config = dict(
    num_key_value_heads=3,
    init='normal',
    beta2=0.95,
)
Each number is 128 + 32 x the weight over the matrix's rms, rounded and kept within 0 to 255. Layers, rows and columns count from 0. Numbers have three digits each.

# v: layer 4 attention value, 384x384, rms 0.136, rows 242-255, columns 0-63
# o: layer 4 attention output (transposed), 384x384, rms 0.123, rows 242-255, columns 0-63
# q: layer 4 attention query, 384x384, rms 0.147, rows 256-341, columns 0-63
# k: layer 4 attention key, 384x384, rms 0.136, rows 256-341, columns 0-63
v242:106105072055150132200130152138077150126135120151161119192093126101123147101155100091164121139190154128120118161101139106117205114115129126220116150107122101122132090156176113153138090137141129
o242:117145161111097118155122082110133087169186162151135159142135195111123071127140151164125153078122105085169103118071094190083097101126123124016103186095176148146118113112113077125098186222103145
v243:185099091115097171044105219160141161089078156125136110082137146109092118102127153161083112142094145123137121108199204141094117159112140165127151110113136126176157072159111125133199167127106093
o243:084152131105136082225135072110117128162106128164120109127128084129195119205119105163165124142156149150154140127120146121160138112100098097169086072112124148104084146151162073127093117144147157
v244:119139150080121139117056163112057121130066130093155073166108146133107207068111116107134165130134153096151139094111115128096076158176106120127087107113128127169162141107114144135142080097115125
o244:088087125121128178173155149138144158164099067146145157142135133097229132180134101168210098089118091167081123125156101133121077134125140088130117189162137122109157116116114105131140142163125166
v245:070157136089151127150181113130116126131135133104143080115132158122138116120100149086137153092123122159095161118143089176156087138132164150076116093148130197108113107082149140145155146100120099
o245:123129143087125150102098146134101115110139097152121166103145148163112075148114127162139128154078143116096088198102124134088169115125121111109131163138101108128140161119163079144095158137115158
v246:171144083128173182105096152094128153122109104115177183130104117081099079119112106132172106083130145094117174136142126097169110133139118125147102119104175116127162114170087116171138162072103182
o246:101150154128123147164178081138134106154135090104103137183081134137144153150149160155111132109155090093157127126163150083161169133107148111162089113145124109138125094093139112117120109137203095
v247:144130115128152140081101140096138075062145090150144106102200123133113158166122151160093131100139151169117117120134133163167101163104115159193182129116088114094197165132067118124105158148137146
o247:108078143104106100174179156105138178148125189132100095109149131136109164122116098126141154147133144133113206133133073157071086172116150079118130151174146199180118102112133123133165134129100173
v248:126164123147134183144186136133114107098106042120107162095146130121145134136087159147111116145116144146164121089130111118128109140148075107101113140110097133139183111131128106095140105190126135
o248:082131126144135095107142065118131123116155109130156038141094146125152124148122119108117075117162186154153138136091169115159141154144173151112118111147076180130080137117127144127165152155101130
v249:151134116096145119118107118144113144154155075187155091095106152082084137129145108089127160123154112118158123081127118097087161112064035127153166127148122131083086136162123110132180171096144138
o249:127138125154151151151173069105161129091141142091131149165114152152173108112092087151134135124109094173132142115148190126115139116119190146109104192132105141155138141147198121155106144176123119
v250:128131123115144140163112110151140133137123163089092150098131153172130136133138088128118131084092173156137107106197143166196128124155136125105141120122133179108140135113091130145179161097027144
o250:125197144140168108143092077088170130130186139141139079155142093180093142136116092122089121050105102109091099138111164160140104099081112152191113094131110135154122052202154078123102094126113102
v251:087147138111124149155119154186151090148188161179111159126100117126168131163126135163097097099113189104102101100115124171131123091113153167118143095187154156042165069117215197086128069118083196
o251:159119121135092113084107092147169109131125155124136097141130178134098143125146143107098129136145150087070156155115163106107128095164099098094112135089160097165069095104149141185083129168101125
v252:131115079104088095132118172162129166084129116155185148112176104132124106071119148184100153094138093136075067094084109136122104105125088147102128121140113148119100203153142092141175150120087123
o252:161111135146077159222126121107095080142203150111070085132136148159048172156091087075090127100077176190120196159150147174143105179119104121165141123166137107106119064119145159149129147162168110
v253:192127142078178087094180146145131095093115113112132128124146143087160136101139146111132139145131116102132060144128156104201130129138163144112129121128080080135174103139117089126100178072175153
o253:068127104163100151171169079113098139151142165124113079105074147139137109195126145135082134165136138117162194121093133116068165104127112115187119121190120149067128141159070181157146107153133108
v254:146164165134110157182053057107140132112084062113112098140129108093120094174163099130123123157127105090162101188086165078131111159115147097147159157105129113105066085160155119106123106166108172
o254:144139050131122134097168193161110123144155178124093140154148152127149132094145142102102079156126087079158125099133137154129140116134151171136118082114119144100115145166115099166126133102175136
v255:119146119139104051162112110137140151108073146120136158103177103180095150152181085176176221103135149124082103129064144189113129109106099101075119108116123066144154114132113131194141124117157066
o255:124120132166109157093155151149170127105134116078117122155071110150097107123095078135117085088096114133100107162104029116090156185118167170158151112133113109068142110119132088085148146135136172
q256:174161142123113158139116134128171167192083133138153187239123121147080192189091156167140139085134107179138206155123096142120186088090163126089147084107115102082060174176122084118078182011106144
k256:146185072061136135163090107136095162133174124167108138167117125124157136160105115170152115087207140129119153127094113169075142125113181150100117196126117094100201120169141148121104124107186152
q257:069175052219154117108121158098156132180087164160177120143150027123115116117126149182143157168152094113118061106143108140161139155118161135115198062179082137191163178151115234134175079156113137
k257:098179157255108100051139147087037128122075192148121141086078153034172107159137131171144109122137127106101155144157117106224149108102152125135166078113099213200133159098112070152112119162129096
q258:218094152156136150097162154134142116202147126116109051064147186125141131147099048152109094143145188098114175172193179080154188210249096117074076131173115134088129074129150098128197182143118060
k258:151101175120013113127125138152186115175157133093166123114068044165101118105143136040144082183175126150145139116193090089158176241090152122119103171115117140129152155151133113159150089107153133
q259:206151066194135102136093165125139088189143154163126099171127171132150171163136125091111065145173111090108161129119140062152160140116159125073147119154104061083136129182151159035128134185136080
k259:125166150184179121090043141127145134093097177165113143176116071120149170132107080137108117192106086126162085131141085113113163147215112107078090098161085133125089123103150146176123168192174157
q260:094107095105164150101119203193140165180044074135094040134160121144096216126172041091184085153114135225064171085120100064183126068118169179068193146076138009156216110110122112126165097158131063
k260:169162114103139169169103108171145157153055161153095086096170129063131187202179159149083070178154092186041104130094138076186086147154128130116145100150043115098172132120138163164121198112119158
q261:082059147153132084077026223077144107142102132171122089141096128202128058084078095104117129141130108154077053137122209035159134107159155103099107173118116193176090177070081062158093128174130176
k261:082071097129137060133076183164130160101073137063141142116113162083084110186122085087151085142054109081188083110123107118118125097129104148167172107124144164195080157118179188148108191144053138
q262:255063131151123149142109104060081079158189125157133142184087178155032143110116138087139144117198154107131074183033133133140170122140168086107126151142169133129093197062121085114157114094064120
k262:102124086086098110170172105152132092110193081110120103150048147121112029133085121144078221131199133129165107120099129112129093183122111093095128155095122169176056175124114117147174136077108140
q263:026141138108104160056175087196140124103164066112080140111132145157124178118138165165075100075187125177173121152076146119095086122095140083221133190154160169124046068119100101129192131109152185
k263:153109166097116149110111093161144121050116107125117196117123128133133167120192133193137134043134114183085090148073186213098159189104153083200143159144132148080147122134157095123113116120129081
q264:092140137204129090098092145109207128193053151132190123149151150097122156073185151127171123116137147133105114119146136127183126129065085129051121141101060161005063149146146140085065155136127100
k264:162154155101143151137096176195142125135055073104127185112107124052151132149106097118131035162173155098132129179119187113157104075111137113101134104151134148099119186100138064164110100235143130
q265:143125134119116169096159118107145097192135161228116149174151128073169139087097121100132149069136152079148155111141059175107205161097116133126123131153119138130113085162153063114251220080147154
k265:151061141102168155134134168103116154166153123118020052136151075123087117177092110122101138076186127020104186131102042155064140201117112183047066138168151171166135036133025090141234084103076178
q266:112125162114087089074102123156056121095076074155153169162112209150130104114142085138119090136100201200100010175125240147123127184179127120213148120074107151177066168109035083137181216093131121
k266:171125146186157169074167109126028135106098136213113169128059185129146083159119140239152120115122122157123113146093162116104198081118126096085142169106163110089126127098071177114128148072160101
q267:073088205036106147146108161156160156218101119125112070117166127048115093118218076130132178193134137121181128158171101124127144164003126198199160137113131167106089117135103120179169110093141169
k267:126136167127114138161149147117140145102166128096107148109135097096201151120073153086123168167118151091141130155097134148069124109156175137158194129126162161092200119169106076095229161161104090
q268:108188102211107164174140120139146128206102136109162104109041157148076147076032046104145170165195121136129024126059185124192024122123178200143230097176108161052099126132112099159088139146110147
k268:142147099151163135120120119099168170117082064113150172051083200182082139139122116085148102077092092143141069110126095118150169136118235103124188055187151160076106121091091187164131196127158113
q269:105148184108094123034103201174184147184072139070119095126173001099101127084122187114166196169064143110201065163151057081198158082110171197088089131142189195091190073118164138112061196134210106
k269:191080172133151112136117152169108103091108137097157156179123065036198113114098145093151145085097157085173108103094099090104102132149138117126113072174195201096148091088147144120143136121104127
q270:061163157104110227255125088065012059177094135159168156137079148096062182110180133021064121107148169151132126173136146160236159194111157209148177161129177157150133150104121082141171073101039200
k270:114118122106140178219170024169112164101081083139119179071069109107091083125118150095139135085150110166074089178114150151139176182099044167137133163179203161135110144078078142206151114112170100
q271:190126094131088131103142105078169149097104094111125136162131110178136155093105144159134110145182121143165080111114141096147085119106119121116168121135152147109155102143190112106175161108103105
k271:121129159098132100170189137101131099206135104120158079110110135163147115128079154146081146048109139105164168132161126108101040190092107123088030169119103191154120118151121183149143171098129111
q272:138186124130120111178145144164064142170195195126124141107141157172082190146038107122118088102117103131206197143148151068127135179068130051139163118056063070079119140120207098156094171121107133
k272:142190116134135139191055104111117182135134155081191122064172137115156106080091124196170103132086109183086123158144121036169088158116106129092172102145055148156130162155118165227135099162098135
q273:112076154149100183060099183107226086110044090143124167171101126171161159108127116139114065160103113093151071100094147121097101150102130124074101139183111133107142153178157124104137215132120106
k273:109168081148162186104094167089137124105090038125078168163121183168085121118141081139119090114108195084147128123062133131025128098130096139147127136118147131155118129144111130219087096192172091
q274:148113032141174163121108133122058130175047131133120039081111137209148175094104130105145133102131162090073174114091082078192127175149130120136146135103230153113180142101110120111108089005130175
k274:163129167181163158083130096135109246121148133161106038129109096162130124118132115120105136149143097187036133140119142072127146145149055158118105105084139141131120037149164089159127103119016199
q275:075095140128056132140119188111147117091107208116172142098095162178202090074050116109090104091143132115161157149138117061130107153092172091188195153122135177144111156095142150133108136181132084
k275:092143095143107049114125168115088160141150117177188128098207164079152156139091190191089077181137112129157143124191053090104110109126179109110136115127095107127107117148111133120152129191171117
q276:115163117084090000085083068137140144154160092146102124187012131138086127124134154155091104119124103127041048175117168148248110106102145174024120164166119172197100167149082109192117223050053174
k276:092122105133000028070111097108109104098138167103077139149000177117084060207116099225123109098163169114067135138084069187124141139101105091141086201150076200146127138119133097181128186103119142
q277:174123164093087117112076077107147093140083154171050029106096095116117160120123084136174151243069141113145103119120135159024157028117146033072091167164116109145170126124146143152154086167129122
k277:149186150121115154162124150086167065107167138079124126074126189120046121126111085110038153178000111124127128114095133091029154082164129114049033146126149162168129175117168120163110111082169179
q278:110226077125131117093114179072145155119255100108218135190199084113139131126141048186195197069031152080110074098146078096163058126131108109216137058153053151051119155162096156136095159214116110
k278:125073050122104109082154187066053131112111125140097149111164191129142140087155128182084159075116046131139132097125121046173113088087094091173149138110092097067127149184125115090086120169121059
q279:062049142168129123087084171161099134147111186097145127137108093136128054063113113137089110121081152065162107132105106099131106145005101120149083116112140114152100080029114170224041189205067073
k279:140108126100135097069167192122087112121072178057128097122168117124112055139102137130077138167095140133107100088182087060149045082107174094118138121117095101117114178147142151156053157172101133
q280:159130159200124115165148051179118241194099143175066123137196164120138188148063143135066131112139139114198125097166068123077163140193157162136132104138167109108143069178117177127136131074153172
k280:115104111125124243161144064182131141218071158172143131137044099115125210096142139048083156073178134150082123153115147120116093114125167148059067152095147138172151095140095152177166106107185190
q281:169117121224193073152107121043097153094169255159255109174114162191107229132123098149065174206209120150149136095082086110136144152089114084097197152089120118126184134069117106213108089209168121
k281:150109173119128138120164188129127116132089232106172219127132112164149198081070065132058142200117043168131123113097063061108055085166195082076113052179041128111183116096123106198087174174142111
q282:080130177154190126146136165064095118078055125144151183111185156148067105108195114114109210106150107113119141159112130101176181147191122109255075159148095136150067191137073115063140077143171144
k282:117093154209073121119201129100116072155152057161134172161144181107193147133219133142220088157155170125108188160089150143123118149178109101200145146043103203180132175144117088075221179147117091
q283:184163105164202174161157113173095126086195109142182141107110151130153206125084112145081142130168102149077078129060126175150163183177138059160103154119095086113125173187113102127188085184080165
k283:127096151171150173144147124116228083078148087103095122131050193155119207114107087137150109123125109159141083121114149142163083219180063077113196103149138152130095135177202059137113111114114155
q284:105104171086151036150050139162119093058141125097104170142121111195174143120127127238195094142145248235171186184103211153104071091097115111122153191144137137140155160119121131102134179080207074
k284:117085138150101118155031147136122064090170160155102089148090137210217130074170182161145062195127163224164113153142101191161145077132094094169122150048167094078166070127157123135114084070077072
q285:089089137161137148072128091108122156196154106138133057078126131176085156083185155034207156085100098133151107112108241069184118155109067122212120137126106094126076148086133141135135082140136104
k285:059069136118113088100113154113093132129115066129133104131152168164105135098183162105246167064201115196105079128124128134203171166172100124137138130074165133124129179086177183181121120133088116
q286:152154146092070119173069201189061104182084131151127189187111155116183157143091140151114110173090161163128204116103124150169177111089157143159105146070141116226146160168089122186146168073104129
k286:182127209150059181118089163159081060146182183112122148150125106144200141140119126162071105138097244102177229124131028095144143129131073116114091136102106171176120237135130129139141111049119127
q287:153165077160174137141164185100171119117199159110144125115189115146154124138085125165113098070084142129203155141104025138116152141089137075115110134151168142118092085136107157040151148106129095
k287:197084159082167129096186165075104173143186219157134147111139096094186137090149094167152153150127083133130156188095071187110129077147127092078048077109135166132164135122108117114172254109177115
q288:189102068124165077107140107020023116073176124054126163107106129156255128081136084187166149075146089148094114129136098092125105134157102178118125143098138151076212127126152160087118108169053153
k288:094128082107110059138197088076120121139162127139197160118085148128176095122123120082128121179161107184086084058154140101134150194138103054123118110113083144080141128113145131163050173104090110
q289:153119146148125156131054179152132134152117161105125108202165114105106082122097127161111099121097132116130139150100134100134086149126097089217077114105162154124116068114137134174145136133101142
k289:112129223108120213126118155193159141164116140128127114166146111114015094119180234104062104089098146090108094167164124131173129165126152150129109140156243156159161086143184122134118085136162107
q290:101107148119090196125135180121164158138081142137189158089099071170099171121074146064102153117119159101107175146151135097140208123132088116120167142251165109083129074176139161089105133177137118
k290:120111178116130140109130117208203135119094139163140101092082139177144157188127119129110200119184140068192138109119163133196171091215150124093063096120157161089086131156108132164111115135135092
q291:182172102185096183077118095070116149134168123173119148126166106149177115133099160198103133131099187137114040097121134075059085028165122060147050133135152085176079156126154146060203181160073120
k291:133174097212142159083135035133150069098204174176144077115185082136164062178089039188167127090096113141136076093157132029129106032146094098085101115087096120172117188135176109098116053118127117
q292:151085154178077033118106077110203148147143130161120160123066128068120022157193149132166122123059135079070067111195128080068088118150070217198152124079088051106152203163183089189108143163119167
k292:098125110199129098130121175106152127170124080101091161184114113098151119168127122144189094180141096116125120132126150135091071127115148167116126136226067114102099226196129066206082106225048137
q293:183095158111119114102086103181114117122143138166174152201126160160097066096099087170073161097168173164078134115113087072134133094136101129062071076087149147092137165160092110120115237073094109
k293:149096095063028147107119156147117166181108148126090142207140099122094121110081108091104123167144190146137130075067161075127141097134140111042125136111177171097113146117154174185118152139102101
q294:183180057171173187090224145099142108143115167133032155141150079107108159159138111132152079130038164050144197125139092166079086176183088060105056167169153087041065170212068098109167066103094172
k294:141216131198125183138112161092117121126150126225059220123212166197145128131064103148075100124129114088160219179149038188129126185221159152152160040139179094158145160146124102170111195121149115
q295:171147184147128123131117115134138108160172160140148187124093105130157089130069132150066231141162060076089113121102076133112114123110128116135128142131093119114081142109137118140087169227132072
k295:096148132184133100106078102129086143099149210105143114195105145087103113124177113130112152119120116051124129117198118114124196112128172136132094121138118147099058154170115129128201149174134098
q296:163152147096169168076160125025137112076163102128084095075104097096071165036079125171150056126171141144199103112162123154105143119135138093102199159164158167198213173102110180163110000078110201
k296:143097114084115114159188143082196161103120182157104140138078204102076074105097137153077153125166128131193146096029172152131170138188123040114153162096117156117182070059084137132126106104126120
q297:148117156133108137134116092076126089064143144181114134081112192152121117128112013078054094091047177118135151104162150150104106155193082112171047152131158137106109130099142166107112145171132141
k297:108159162162053137104178078084200063140042150134122128044115198182091118145108114122148099126100169134216115189186137113037043093135107073164002150093129113094114169141158137121141214163140135
q298:034115123152079133105152116064053186131101102106153113218205083132085076134107100070082166124188188065047078137134118051139102096113094119103129125135148148109067085159122138180144115136087105
k298:104124079160122179143054232087148173143103107114113072142100103135154201099131153125074192100115164059121077138177134106097143124060145090079101070122125106228140107137079172184188098121148160
q299:116128148173090139145121061125166139168112152129134184070157113010123099185177188136219155148152169112146141132146144200082146115106112162079169097226080121050106108111086116150144063159136147
k299:118127159039109209131151098159179148136139167089101159151151179036128125130108155104109151059114191141113087082222171141057155151112135150163161113112156103067082135150077099103114084192084165
q300:135079128141114123093133157127200159158110025125201091182146119149135109170159058152128159118083193180088165137125120028080061097132019140110084083152175166098109136128109183060192115134176114
k300:096113080104161083091131072173159138129109086102143145150145139189100119211069100144123145134141198169110122072115174020108102172114078116077128086198114119171090154210136174081109194110103027
q301:186151114064158211117191106138213156107116160179079151146160115107101149123132121138169156149169156161164167191102110125134140178051087104014169049136117098101120109211102199135082138112121115
k301:103098102078114177142112079146154145117122121093150152171113206082147157123112152083158098086128090088136159136131114142143112122090185166111152116094157076067132156100140110131140156132151079
q302:120147142131121110150111106094118105140141084142082113110188117126204118150162064137169072073039112088117107092112099131084113137163130030122098197185141122038059156117156158035137142186149091
k302:104075106130147177132104146134155152085142123123099200088145142150095121103150055095105124135132099135100116096168149082079098162061134132205114133098154146111111188181091142073132154164103170
q303:085120166135115169126165136111110115209155095107213108151164096222072088142154078111181133079129138075162107158118147152132131149136199088132113080176202180145068078105104129102098151154078102
k303:091096119099135085135140116144092147137113064144098132076117164087071125029076166143154195115114036148117104096138139109206091115129135139143095108116168211038122111151141133072114133161193085
q304:080071151226130130147132058117108117124179134095171107120159174109195118106096176059128121094110107133126082154090142089120138166226118113143184094094129006122093126074156149134132143166159182
k304:097127125092153117123149067164110168156115119115126116188134169057091156109077125137131135071215005149130138148091167107173080141108138188132111104068086122128101170135149167052046090094164153
q305:155073105139162113194103200101113197092113173139212147123066189156086222185147113112068062128198170149148081205081173098178115168140210158117089164076060125109051104151178176051082154224084108
k305:118126122168190065174100120147118126058069101147221128095163155224110176130121127104081100200172168153109076066109218111144111075156240126091124120115085089097138090096111112097035131166144132
q306:152229103196184100159188103153162176128159157097153087104196081110175186167150127136090097122106137107189166152162157155077126176142098128075079105150138158132133118142165098095112070136161081
k306:124178151109077150189118159104167166145146102046124060123130133112157180133080092059100053183144137111159187123178163102160146116142138130115124150137085149167136167164201125085111018101142125
q307:146110058097092145063171099106176152127200142166104097152209090128130152121091155149148102126115169110195156125097074065106073070059130157251113085158154099155145072179133144076157166156158102
k307:170125134112165189189173117102115170135177137140108063190146136165140093202108144165085113083148156084146151072114085129102098150094150118060089060088077122060165104191164152076114113110102143
q308:135103133044068088124154112122167102139074118077113198035121109115174101121196055155144097167094113169176125083180119116131094121009132196117156157122162120078178121132113180177187147133110009
k308:148129124121100062130227092171165171089111067129202172115145126093127091114122104143096103203090113177140141103124120085120117116065159142141142139232126107149161171114170160156123205128124086
q309:142130135078147098165119129104155113118097114120135168247108142144125196126130162123165103136120169118106113141157166158211107075008137088117142186161191139066204145151116161153072105134113142
k309:092119200090133124146126172067148178114122118144127157199119119121173071092125132187104147095176210148133061135100090132103207154168176142167144096139172158126057205115130139178072139170091075
q310:132171217177221077081066169155148180219161106193186086120159193087063163196039058142119145173159171104109134139105144136110090230166157093108209118124110130152119063116095078161212150173129111
k310:151149146163199121134085151157111142097146157165196162104076139214124175136160184119114113217133120191125083214096127142162135112179180150121185125100078215134139074105037102116159138169106129
q311:201176181109063000107175097130060201105095110144126062097044212111108098174139073133064207136191106104052068064235113123164154195128143087122049119177118133104157160115112105120157103115131188
k311:215112192094041007055124053147045203169148167076085095120040217099117133139147072135009072155110008184045069076154123045164164133145120040115194084203062166152135130155093163170156152126031204
q312:156176190109085113078133019099104102145188175114137117152088155101172098070172106068147138156185115095162116098184147153084191057112160121149143154176111080096108124111111201255160113143129125
k312:142108190195112118108163086122109048113147130111146172139104091083075071133129050159117123114012114146173124136152119109093087118082156125143120120072133093074115125144119172135174084134082095
q313:159158078140165134135169124169093184186168173191164207156121127074139161135104011188075209080150063133028120187077079100085102072069164103100195123099070091159175130140110101126125224152143126
k313:177070119084152189158101063199095179136207140144127168224173153133103178147138101168080145125181132151102124121120091122140141093104134169106168141194106184090150147147064075091129173131155160
q314:114095107132184117149136056030115143113065095132130169085120123122055168102121116131116136111184102113131133061164153206122115162158106156061086113141149208080132144148134153087214139065186181
k314:100099088092123059189110143122145051091104109131146119122094108096063142114091101038088134128190121119116186160148152183142148131156135153123111118094111172146141159106063172131154109143171158
q315:194098217098132124126108135133043185125114139125151124034070129159178069067115157137139106074141103200200066133105126106125127183110164140168167118080080129034071095086163112110069199098110231
k315:131082188113194046130177165168133119069080141116129153149160173134153146126139159133153106071040086187135081139078133095122033154095134097113124176134115138132164107107093122111110114138146162
q316:111111130170089102153153044158130071126140123116167131175152090095138103131088171145138123128109190151153113117083123091128147110125137172159112097123105116150182095101071147139111097093072120
k316:179099101186121149035152093124146152127142129071120121144123121103124092123163160100117129144211144100095179118080083121115172136063155137129132153098155178131149114211121125152175170119105177
q317:173101133112126083131103049056116146132105115147073112093088181122097134183099073095154210197149159110127093140178096103084126162140158111121103081166137110194111123151153138187080143123092133
k317:119145178126066145118176149136120177125118147162109067098019188184128155094133116147061105125089146152136072099148099114052142171131156096146120127132078120137170083141153155152159188123102159
q318:104168177179103106131180071126121142067161107137100121120126144118146123087168141119143146101115095200109156149172116122119125173168092086110153062138130160129077129161125168124129082170094142
k318:071131165121104117095172149080120157143068123083131181167116170158180131118117120115115193083195108156080135154144117149097089147134105097123137044080056114095134131086082101108123143078060138
q319:157163143124111083164146120135199220134087174140147146123119136170187152152102152099150171102058113130144077059160156072105065174097116211192130141140028153073182119130112152122143102159165091
k319:128132236123164088194137085042110115074166138143179150113115106148065149119132176091119055148133171106066146102153150105115144097094209167116073124126077135116176223178119078103171109181058115
q320:177116128145135183119137157109200114227080125146180090083104097118187051118131129103167151201119136184113090154197162099118172092141202145103181085062121109086142176104085183151105143106096096
k320:174186168167078092076127139130151126156106075155169129080182142152099088154106125036202224139135125137183083207061168071165191083139084142054127089088105130171124156173164194115137118172037103
q321:145120149158187102154109085115178106016176070145104243197169146166206117191170034082186149129146103196077164144116096100122090159113067114168143155107129066117119222120089137049103124136128090
k321:073132102098121101073157126101084120049131162125106147163146068167186133153171107118144113113128110208127102080144124101067165103133130086153125150149180074132114247098116164057136138149114136
q322:179110154159099146062045145110106212148120076217122100123073143181118124198082122119139166081185141167131118148147136120144130183149094110108067138078120098119142149152144097126150127116170116
k322:153113137101143116078116129115094145148076152171067090109143090136115140167137162070098155167146097161149106152136136102142078085250181162180103119126140069143176195081174142144152172080109108
q323:119177162097160157194169130066157168148152146156147118162105109154098148169182112110155172171197070056081164158160096060143124153014110142050101131138145121131126142115069079106123101065100111
k323:159147132108170107167093127100106107121222089103150113156176161158148155111115159113154180098155090123159130141199081147140131107034089174071189117194118169141151106156169145166113163102055109
q324:125044116100100177128147197133066167139048141127152096068114172207109105157083111091182096115071114255123114110055110155097119123186080165114071105131134068072153159174099208068042216123121166
k324:114092176107159100116110116115044132163085148158126066119059152144194138118144127138095160125057110212159125091100085128074142074090101121109040120130173090132116127109163179119145148145139138
q325:165122164045111098172092167046166177119109165150083089178147111171095110148186144134132138173156102026093058095077037107051176091131115103104108088133165144152078124125122152081058149123101107
k325:158111096108102097158189211099117131101124202187123094223151088143112069112131088167092210172109092098094092105106049183080187110102147082123072127108035096124124099165152117068094163092073083
q326:117086105183097210118070078087202160085132152176039116129153138139145144100124142130125077080105227119218085099108163120106145066091135058089089125117164132121098116160134146148127097140107159
k326:134155012107086170064167137166188112078166113124155193119126083179143152153120122160096124124129163145193110110127124093121182115231140133127088158150159097167137216139120148183130114154147126
q327:191120112092187098085085114136036104136127145120172117103139126102159111185080178229096150106134155144076139118081237134117130094102207126121111090075149071144076132109105129133102101089126133
k327:120185131100079126187139125147100110116111223172145116208130122137117099110129103144133151171121128119116159199091096223141110026118179104074110149069146148138110122150119060125119144045111089
q328:145136130118106089159220056212214193143114111133119059121036120167177172099150130130065130224139126128151170129187130077121142146173122128144191089112152130123189064156122165125159109060116197
k328:084081178105087125135208054166108147150108131058110089134136101141224126163051157130111189135154065100094168128161150096164159143170123153081097087130139162108170062126096092122188118130049152
q329:216144157117140063114132119100157107175159162158076102181143079146174110211091137182129132081072071145146157156115108055150125085072173074197161097089097063127109102090162153179140142082121138
k329:098127129125160141110111090081106145142215186135113139157151118125163101081013106115123097156068098146134106110142108187090144146080146182154114123140123084202190166144168155130172055096079142
q330:056170129141196117110107176116085109172122122137091089073137140138184161105163145126125111057081118156059133142154108141251139123225151094171116106141110126180139163104140091149133088080149149
k330:116107104178148194135154162175126116151124118110064126157156138116156103130101147147172102111095153152055134182173115153120164140118048096156142126077040160107147180055135141154092095096099208
q331:105145135109031144159128138150099061086067189149164181137142181092136207146172150159037199091137126051161184047062104190076132140111089163076062104105048107127095164095164141134173142086109109
k331:120204118148115156089148182107109137144119160086132155147209164089120137105145131123069107148133148083157217091143198191120175128170078134117167102107116145102138099102104128146057153100143141
q332:113095163133146073149166140063124094168123090179143143138151104159130109109105109047155255078134107105183103206154155129125160147145139136119140064114115175106116209084117165163175098176137116
k332:094089119167121118160188149103137104170133188120168141125139124028156149087123215059093119127164116139148116129143144123126110124135118111137124146103197101124103156114069122166155111158173096
q333:117152109130114101223072146135099197105062210136172149132087132161061087141111139154000110113166123100089083149109197227118155112194136104106130178098217199192038157034110117160055090042096099
k333:128130159108137052097187116112087180119096116129123171170102131129129114120143183088101132163131139088105129129158207238173218107114105171100159114177195147191110100154115070141097167075096178
q334:102190066142133119076144136047149167077126160100156064172141182100165129076171120124125079184156119126140091068175126152176039196128103122214130094085137093130186108106172208185127075155130082
k334:064135174103106126074200160121107167116033106179202105000160100126171156092122135127052073149113094117131158093108136031177119171153120105136160124074110059146145101233110115197124064199098095
q335:151125083121093122135106131100109055119094074077205147131150109089095138143185134169163101191055202126088150081134157141147175050153138162211086182131116103153136138144094114132115197175146158
k335:091045085082122142172140191181137089112083123105057158119163180117030078117150122073111088135156164121124174125117094139082143105108068191153108170157109105162204168123087137112105174150144072
q336:102147113110101129098132098187153152124085108097173160200090071169175132117148133192137090156117093149171144132141163099123125101206135125102083169134124123069100169182127140084079161158123162
k336:128174146194115086126120077175132121154132137100174168107144123069144125194110125172086125131180125121116116078163135113117137030099105102072140086113111168114119212160153123065062148158134118
q337:135173139109108115146099142129128094131100205129139083153110119140095123114087154060148152117155092052122172162140134152160181101088156161106112130124193152131114131111078250129133125110183131
k337:181146156166077110147117209026107162143143146160137061169071079126113136109088170085139116190166157065184176165130064201162146126171150179058158137099151145126083141120215160145123125147065070
q338:168080141148115093125147097098103152182075117174129139150000177146083063202082092114071136091160131112093032069130179094132150074158122171125138112123146112067134176122069173128085153181201130
k338:149131176140177069000130064123100114102113145147132193107105156134136131166104093110129149136061124064113093079142207149101171135104166160093115196165161158152080128109161144129124135224201189
q339:094118187127200172154205133139113118109140067116059228104045149130081163077150134082168151103146106110099127197140090160178188091144104163121171161160176157129152086102076073150176114127097126
k339:161061092166157186166163149120115141089117101151109111182140135125086095118125139148135139062189111128123094125054179182082121151139158111167138120143145114110078182126066134203156152128178158
q340:108073204091069144094166116222142164020099150021252191151064140182188142156189245130095174103132134076191120111125213202106137174092172141153180120144121161106091100117123160159075167063115144
k340:081104205143072100140114177143148142068145130007168197137115126107138135135125122150061068087144110072130072165161145160151176202060134152193146197103191145148086188174140081159171120088130120
q341:189126123095096057103086090143115133194106173124120144071103152165143120154114120192132108105080202107092162131092150180144146134136156126095072124170171130124154091072071080128093110065090169
k341:159113164108095026081099095162190096195173179123053156112146121102070114102158099140154089094100106159140143084165081163137138158197151118168124111140102185140148096074162095238064170108089112